{"n_layer": 13, "d_model": 320, "n_head": 5, "n_kv_head": 1, "head_dim": 64, "d_mlp": 1600, "vocab_size": 16384, "activation": "gelu", "norm": "layernorm", "norm_place": "pre", "norm_eps": 1e-05, "positions": "rope", "rope_base": 10000.0, "rope_fraction": 0.75, "qk_norm": false, "attn_scale": 0.125, "bias": "none", "tie_embeddings": true, "parallel_block": true, "init": "normal", "init_std_qkv": 0.0349, "init_std_o": 0.00684, "init_std_up": 0.0349, "init_std_down": 0.00306, "optimizer": "adamw", "lr": 0.0014, "beta1": 0.9, "beta2": 0.98, "weight_decay": 0.043, "lr_head": 0.00506, "grad_clip": 1.0, "warmup_steps": 284, "schedule": "wsd", "decay_fraction": 0.738, "decay_shape": "linear", "final_lr_fraction": 0.02, "batch_tokens": [32768, 65536, 131072], "seq_len": 1024, "doc_mask": true, "z_loss": 1e-05, "train_tokens": 559800000, "steps": 7766, "dataset": "wikipedia_en"}
Each number is 50 + 10 x the weight over its row's rms, rounded and kept within 0 to 99. Layers, rows and columns count from 0. The size before them is the row's rms in percent of the matrix's.

# up: layer 2 MLP up, 1600x320, rms 0.093, rows 1119-1138, columns 160-239
# down: layer 2 MLP down (transposed), 1600x320, rms 0.0849, rows 1119-1138, columns 160-239
up1119 101:58 44 41 41 61 49 52 55 74 45 58 54 52 62 61 50 51 57 43 30 55 47 58 52 43 14 40 45 45 55 42 46 55 49 51 54 57 37 49 46 62 76 45 54 52 61 54 58 55 46 62 41 66 52 65 73 23 56 40 49 42 31 40 46 46 52 35 54 50 52 36 47 56 54 45 52 57 27 59 45
down1119 096:44 51 43 61 59 51 44 45 41 55 42 60 68 60 49 40 43 47 39 42 48 53 54 60 38 53 43 38 57 49 54 53 50 42 59 48 37 65 47 36 67 35 53 67 72 65 52 44 49 58 33 37 45 30 48 60 40 37 54 51 62 63 75 53 42 51 46 53 54 39 51 51 46 52 65 45 61 39 49 60
up1120 102:51 32 52 56 53 39 42 52 66 56 59 69 63 46 58 56 63 48 50 36 55 52 55 54 41 51 38 51 56 69 56 53 61 56 33 52 49 67 54 50 55 58 55 40 36 72 31 46 51 48 61 39 55 70 40 54 42 44 36 60 56 59 41 73 63 55 49 51 55 53 37 88 35 44 67 62 64 40 60 48
down1120 094:51 67 32 51 63 58 39 50 46 55 51 39 31 64 64 62 45 61 44 48 47 42 60 43 50 53 59 60 58 51 46 54 45 31 66 34 55 44 67 74 45 37 43 67 52 29 48 69 46 54 48 51 54 31 73 53 47 49 55 41 44 50 54 54 50 66 75 41 48 56 58 26 54 52 45 45 34 63 57 52
up1121 106:48 60 67 52 52 61 48 64 69 62 48 40 54 49 39 43 50 67 53 43 70 60 60 71 52 37 46 61 58 55 51 45 48 40 62 55 62 57 56 38 60 59 41 55 48 54 34 56 49 33 47 54 38 56 45 47 41 45 41 45 46 40 43 60 45 57 62 40 42 52 48 58 39 55 56 64 58 42 51 71
down1121 101:48 35 29 57 43 61 46 68 61 42 41 58 45 35 54 62 51 50 41 71 52 63 41 43 47 55 39 47 48 38 40 38 53 63 50 43 64 51 51 49 54 42 40 46 36 64 58 57 67 40 56 55 35 59 49 53 53 34 34 40 56 51 42 52 49 36 50 25 45 57 50 58 56 37 51 49 47 59 57 40
up1122 096:58 48 54 62 57 64 55 68 52 67 71 53 46 30 56 41 47 58 46 38 75 43 71 55 50 39 49 32 52 51 50 61 57 61 42 56 57 67 54 40 40 68 51 51 47 47 46 53 39 48 52 44 59 47 59 38 27 47 43 36 34 55 38 63 54 46 46 43 46 34 51 60 79 46 63 62 59 48 44 53
down1122 091:58 70 51 39 50 59 51 42 30 44 55 54 47 67 61 54 52 51 46 67 51 39 32 39 44 42 52 33 57 64 55 32 53 58 68 59 34 69 54 47 45 51 74 40 58 44 42 58 68 52 55 47 52 56 34 49 57 65 44 52 46 37 47 49 59 41 62 57 57 53 31 34 57 43 35 39 64 56 78 66
up1123 094:48 57 48 37 66 57 39 46 52 39 61 46 39 54 53 43 42 47 54 69 43 69 57 43 62 56 43 45 44 44 66 31 52 54 35 47 47 52 39 39 47 56 46 41 42 64 63 46 40 52 49 53 54 64 48 52 62 61 48 54 44 47 66 62 50 51 48 70 49 53 40 62 45 64 54 56 41 48 30 55
down1123 097:54 53 50 30 37 56 42 45 70 56 65 39 51 49 61 56 57 43 44 46 29 67 62 49 46 37 40 46 47 56 55 50 71 39 50 37 70 50 52 37 43 47 51 53 55 66 56 41 55 41 58 43 49 51 61 61 52 52 56 66 46 35 43 58 45 45 47 56 56 36 37 62 38 50 29 68 48 42 38 55
up1124 091:56 50 37 42 56 61 51 58 72 50 54 51 52 57 48 57 55 55 41 48 47 67 51 67 51 45 52 38 30 64 47 45 42 57 46 64 43 49 41 33 60 52 60 53 39 65 47 46 49 68 39 47 27 48 45 56 41 45 47 62 46 50 45 55 54 69 38 69 41 42 25 34 51 46 41 79 30 49 46 57
down1124 089:55 46 59 38 41 34 53 41 51 38 37 49 42 44 58 43 38 47 53 39 53 43 61 53 58 52 54 48 59 52 51 49 51 45 66 47 53 65 53 45 34 40 64 45 37 29 55 51 64 56 71 51 51 39 52 51 44 58 43 50 42 52 39 60 67 56 63 42 51 61 63 67 51 60 53 37 52 53 52 38
up1125 094:68 51 41 44 59 45 42 57 46 51 53 44 43 53 59 56 58 31 53 44 37 59 46 56 48 52 45 40 38 56 53 50 53 58 29 42 60 53 45 43 50 52 66 40 51 55 38 41 35 59 52 25 46 56 70 61 74 29 69 53 45 59 52 52 43 56 43 47 42 57 29 54 49 47 38 55 42 33 39 34
down1125 092:46 42 55 50 68 42 39 38 50 53 44 64 48 45 49 36 32 63 56 66 55 55 46 47 38 51 38 72 42 50 52 29 37 42 58 66 45 51 51 46 66 34 47 67 53 47 67 56 49 47 48 46 51 41 33 42 34 43 53 39 65 36 59 50 56 57 54 44 56 54 45 45 58 64 80 44 74 50 52 53
up1126 099:36 53 48 69 49 71 52 56 42 65 70 49 46 50 50 45 50 58 54 50 56 45 57 65 47 40 66 42 46 47 52 49 51 46 49 51 49 51 44 44 61 47 44 47 49 71 51 45 48 57 39 53 54 39 50 66 25 51 62 48 43 32 51 58 52 42 68 49 31 53 66 57 69 46 50 51 53 42 44 62
down1126 097:58 55 33 61 37 49 44 55 54 51 45 39 52 35 25 84 35 56 55 77 24 50 40 52 49 62 40 49 48 60 51 50 42 54 38 48 56 53 55 63 66 50 68 57 69 55 70 43 50 69 60 49 40 41 48 51 63 53 48 38 49 58 39 42 65 45 49 45 55 59 46 44 43 40 51 56 51 53 60 67
up1127 098:64 52 47 48 57 68 44 48 46 64 59 48 52 44 56 40 44 39 47 38 54 53 42 55 70 51 45 52 58 52 53 48 60 55 49 59 44 69 36 34 47 46 55 64 51 60 36 45 56 70 38 50 42 57 67 38 47 66 36 47 48 51 46 61 51 65 36 49 60 55 67 56 42 55 51 51 44 40 40 35
down1127 093:26 55 33 62 46 47 48 49 46 56 58 48 38 44 44 78 52 57 51 60 60 64 42 31 51 34 31 52 43 62 47 36 52 47 54 36 59 62 60 49 57 60 46 39 48 38 67 44 52 39 37 63 37 45 58 48 46 51 46 46 54 48 52 26 52 36 48 47 42 46 66 68 54 55 41 38 53 32 66 51
up1128 109:55 54 56 65 53 51 35 60 52 47 70 38 59 57 42 27 48 38 69 40 59 45 41 52 39 66 42 59 45 66 40 43 37 65 59 52 57 56 33 54 46 46 54 42 43 56 48 56 67 45 58 54 54 54 49 43 49 53 51 55 60 42 42 48 41 55 33 41 39 45 54 63 50 52 43 25 48 48 52 58
down1128 113:52 51 45 44 46 55 58 53 50 62 42 40 45 59 53 62 37 59 45 48 44 73 41 46 63 36 58 33 62 50 31 42 55 41 54 65 50 47 56 45 53 45 44 66 45 42 48 37 48 38 49 39 51 53 38 53 42 48 79 64 76 41 63 53 49 54 52 70 56 49 34 49 45 47 35 47 45 44 53 47
up1129 096:67 43 48 43 64 62 39 32 55 55 57 46 44 57 58 46 39 39 47 52 54 57 56 55 55 46 30 38 51 50 58 50 65 65 43 42 40 48 45 42 53 54 56 64 46 48 48 52 37 29 42 35 59 58 56 44 35 60 61 49 33 44 38 38 56 44 63 58 50 62 42 49 50 56 57 32 67 51 51 38
down1129 096:49 65 59 51 63 55 57 40 50 50 56 52 50 58 62 40 27 44 49 39 48 58 50 55 60 43 38 45 51 44 44 40 40 70 40 40 45 55 51 40 50 58 41 38 38 40 56 26 59 55 55 60 43 55 57 65 52 37 54 65 38 64 49 51 66 55 40 57 48 33 48 44 49 38 52 51 50 49 54 59
up1130 094:44 55 40 40 52 62 41 42 53 60 60 53 47 55 46 41 52 34 55 70 45 49 48 58 64 59 47 36 39 43 65 36 50 67 37 47 75 31 40 58 48 57 48 51 60 46 47 41 40 37 51 64 43 45 48 52 55 71 37 49 55 39 44 60 65 62 56 52 30 63 46 54 69 52 60 62 44 54 41 44
down1130 096:66 34 47 59 41 57 45 57 45 46 59 47 64 46 46 63 63 54 61 38 56 55 45 53 47 46 48 59 66 51 46 62 51 34 70 60 48 49 54 37 56 63 77 48 58 53 54 61 66 56 50 31 54 55 65 38 52 35 43 43 36 72 60 43 40 48 36 57 52 47 49 37 39 56 47 43 57 65 49 63
up1131 102:53 41 39 62 65 40 53 62 44 70 53 56 40 58 66 56 49 62 53 39 65 61 59 56 41 41 53 37 48 45 59 50 50 46 42 56 41 57 43 48 68 52 57 49 39 57 49 47 37 70 35 57 61 60 45 62 42 41 51 46 44 47 45 35 64 51 63 41 29 62 46 59 56 39 56 60 59 45 64 40
down1131 096:56 52 59 68 58 86 54 41 41 42 46 46 51 58 61 71 65 47 59 40 34 64 40 31 54 48 50 40 51 38 40 50 34 49 52 36 46 57 53 62 41 61 51 53 44 56 63 53 41 38 50 52 26 63 37 59 47 52 44 44 56 43 45 53 38 66 43 58 35 58 64 43 44 52 51 54 39 41 46 68
up1132 092:47 57 44 59 57 49 42 35 44 60 53 47 58 56 45 55 42 49 64 41 40 45 66 58 48 62 67 55 67 40 22 41 31 37 62 49 47 62 58 40 71 53 57 45 57 65 63 57 62 35 36 48 61 46 60 20 53 52 50 39 42 38 36 53 49 60 47 47 42 47 46 52 57 51 41 41 56 44 38 38
down1132 090:41 51 59 55 38 61 63 49 47 50 38 53 30 47 46 56 49 39 65 26 50 53 69 40 45 48 45 45 67 47 58 66 64 42 58 43 62 36 36 48 41 50 43 51 37 25 54 49 37 56 47 36 59 46 54 43 56 47 59 53 57 70 62 42 65 57 57 47 51 31 65 57 65 60 41 57 58 60 58 53
up1133 111:58 61 54 68 42 54 55 57 56 58 59 29 56 49 46 54 45 48 48 70 52 53 67 66 38 84 63 40 43 57 39 47 52 69 54 67 58 48 44 54 59 65 69 45 58 56 51 38 59 44 46 46 37 37 68 50 48 46 55 49 43 51 30 44 63 74 47 55 41 46 46 59 72 48 58 67 55 49 56 55
down1133 109:62 39 48 31 66 70 60 32 61 21 43 57 65 65 45 60 47 55 35 43 57 53 66 49 76 50 54 44 33 51 51 42 56 39 59 43 41 55 64 54 27 65 54 53 39 65 44 67 41 39 63 50 50 65 51 51 48 42 44 56 49 32 62 48 43 21 56 68 57 43 50 45 52 40 42 46 58 40 56 43
up1134 104:48 42 44 32 41 35 35 56 45 62 54 45 57 37 40 42 40 54 56 42 67 62 55 54 39 61 56 43 43 19 39 50 39 69 40 63 52 54 43 48 57 68 54 55 49 57 31 77 70 73 49 32 71 58 49 41 67 43 62 49 45 38 52 44 55 61 68 62 23 25 60 49 35 47 51 57 57 59 37 36
down1134 104:51 52 52 49 30 38 58 52 36 55 44 54 57 63 54 59 44 31 56 51 57 32 48 50 48 40 62 48 70 39 62 58 41 61 61 61 66 56 47 55 45 47 45 64 46 50 36 31 51 37 37 51 59 40 50 53 37 42 81 44 48 50 53 35 45 61 40 34 68 71 39 52 87 66 62 44 41 36 63 65
up1135 091:58 41 49 43 50 55 48 68 30 51 52 56 41 48 78 32 48 56 66 51 50 51 32 48 46 64 49 69 47 52 49 56 52 37 42 45 52 49 42 38 59 56 51 64 44 38 65 61 55 42 45 50 32 51 39 57 60 70 38 57 45 63 62 49 31 69 49 59 52 45 51 45 51 59 54 55 52 54 33 32
down1135 096:32 44 50 49 44 50 42 42 41 48 47 57 42 43 35 42 58 59 45 57 45 36 54 46 54 50 78 49 34 60 53 45 39 45 40 36 50 54 55 45 41 45 59 61 49 45 57 58 50 58 56 34 44 42 50 54 50 47 51 59 62 29 22 68 51 50 42 48 54 74 31 42 57 70 62 45 60 37 68 66
up1136 088:52 66 34 33 31 40 40 53 56 48 56 51 52 48 47 31 52 64 54 44 49 52 41 63 53 54 54 54 59 57 44 52 47 57 51 47 54 61 60 59 78 51 53 56 49 53 49 53 69 52 45 69 52 65 62 45 55 49 51 65 45 52 49 45 56 70 57 55 48 54 50 46 55 53 45 39 38 51 40 45
down1136 084:25 49 59 48 49 35 51 32 45 62 41 40 48 47 56 39 58 43 41 49 67 56 48 45 61 48 52 53 49 44 58 57 52 49 37 65 55 44 43 46 32 33 41 36 52 44 34 59 34 46 37 40 58 39 27 44 58 44 57 42 43 61 63 51 51 43 66 52 63 48 47 46 63 56 46 61 51 53 46 54
up1137 098:74 49 57 54 41 55 59 53 27 65 66 57 44 45 54 51 44 63 54 50 44 51 46 53 55 49 40 39 50 58 67 56 71 61 67 54 65 49 36 45 46 61 45 54 54 46 47 64 32 57 45 48 40 79 56 67 43 46 37 43 38 58 46 49 50 49 40 48 41 38 47 65 56 48 52 49 49 35 55 32
down1137 096:50 43 49 36 45 50 42 42 60 46 54 49 50 43 61 53 36 48 50 57 50 49 41 49 48 59 69 32 56 48 76 46 48 42 74 52 54 47 53 56 65 55 44 49 39 42 46 59 49 58 50 49 39 61 37 72 42 65 51 49 54 46 50 46 44 55 67 47 64 18 45 39 50 41 47 34 63 66 59 77
up1138 104:37 49 38 51 40 45 55 51 47 47 47 44 53 53 45 40 51 37 38 44 70 51 35 62 53 60 48 62 47 58 47 45 53 44 31 57 58 61 43 44 52 49 56 48 59 57 39 70 62 46 64 60 46 44 64 55 58 53 46 43 63 56 49 47 32 52 71 30 40 57 69 50 50 59 60 44 68 50 54 52
down1138 102:46 49 41 51 52 50 58 42 50 37 47 44 42 61 53 61 35 45 54 55 63 44 39 51 49 49 57 46 62 62 36 44 64 78 40 46 48 54 42 58 43 46 54 62 56 51 43 45 39 58 43 47 32 64 64 56 45 38 30 53 53 51 51 36 55 36 54 54 65 47 57 51 50 50 57 40 50 56 44 46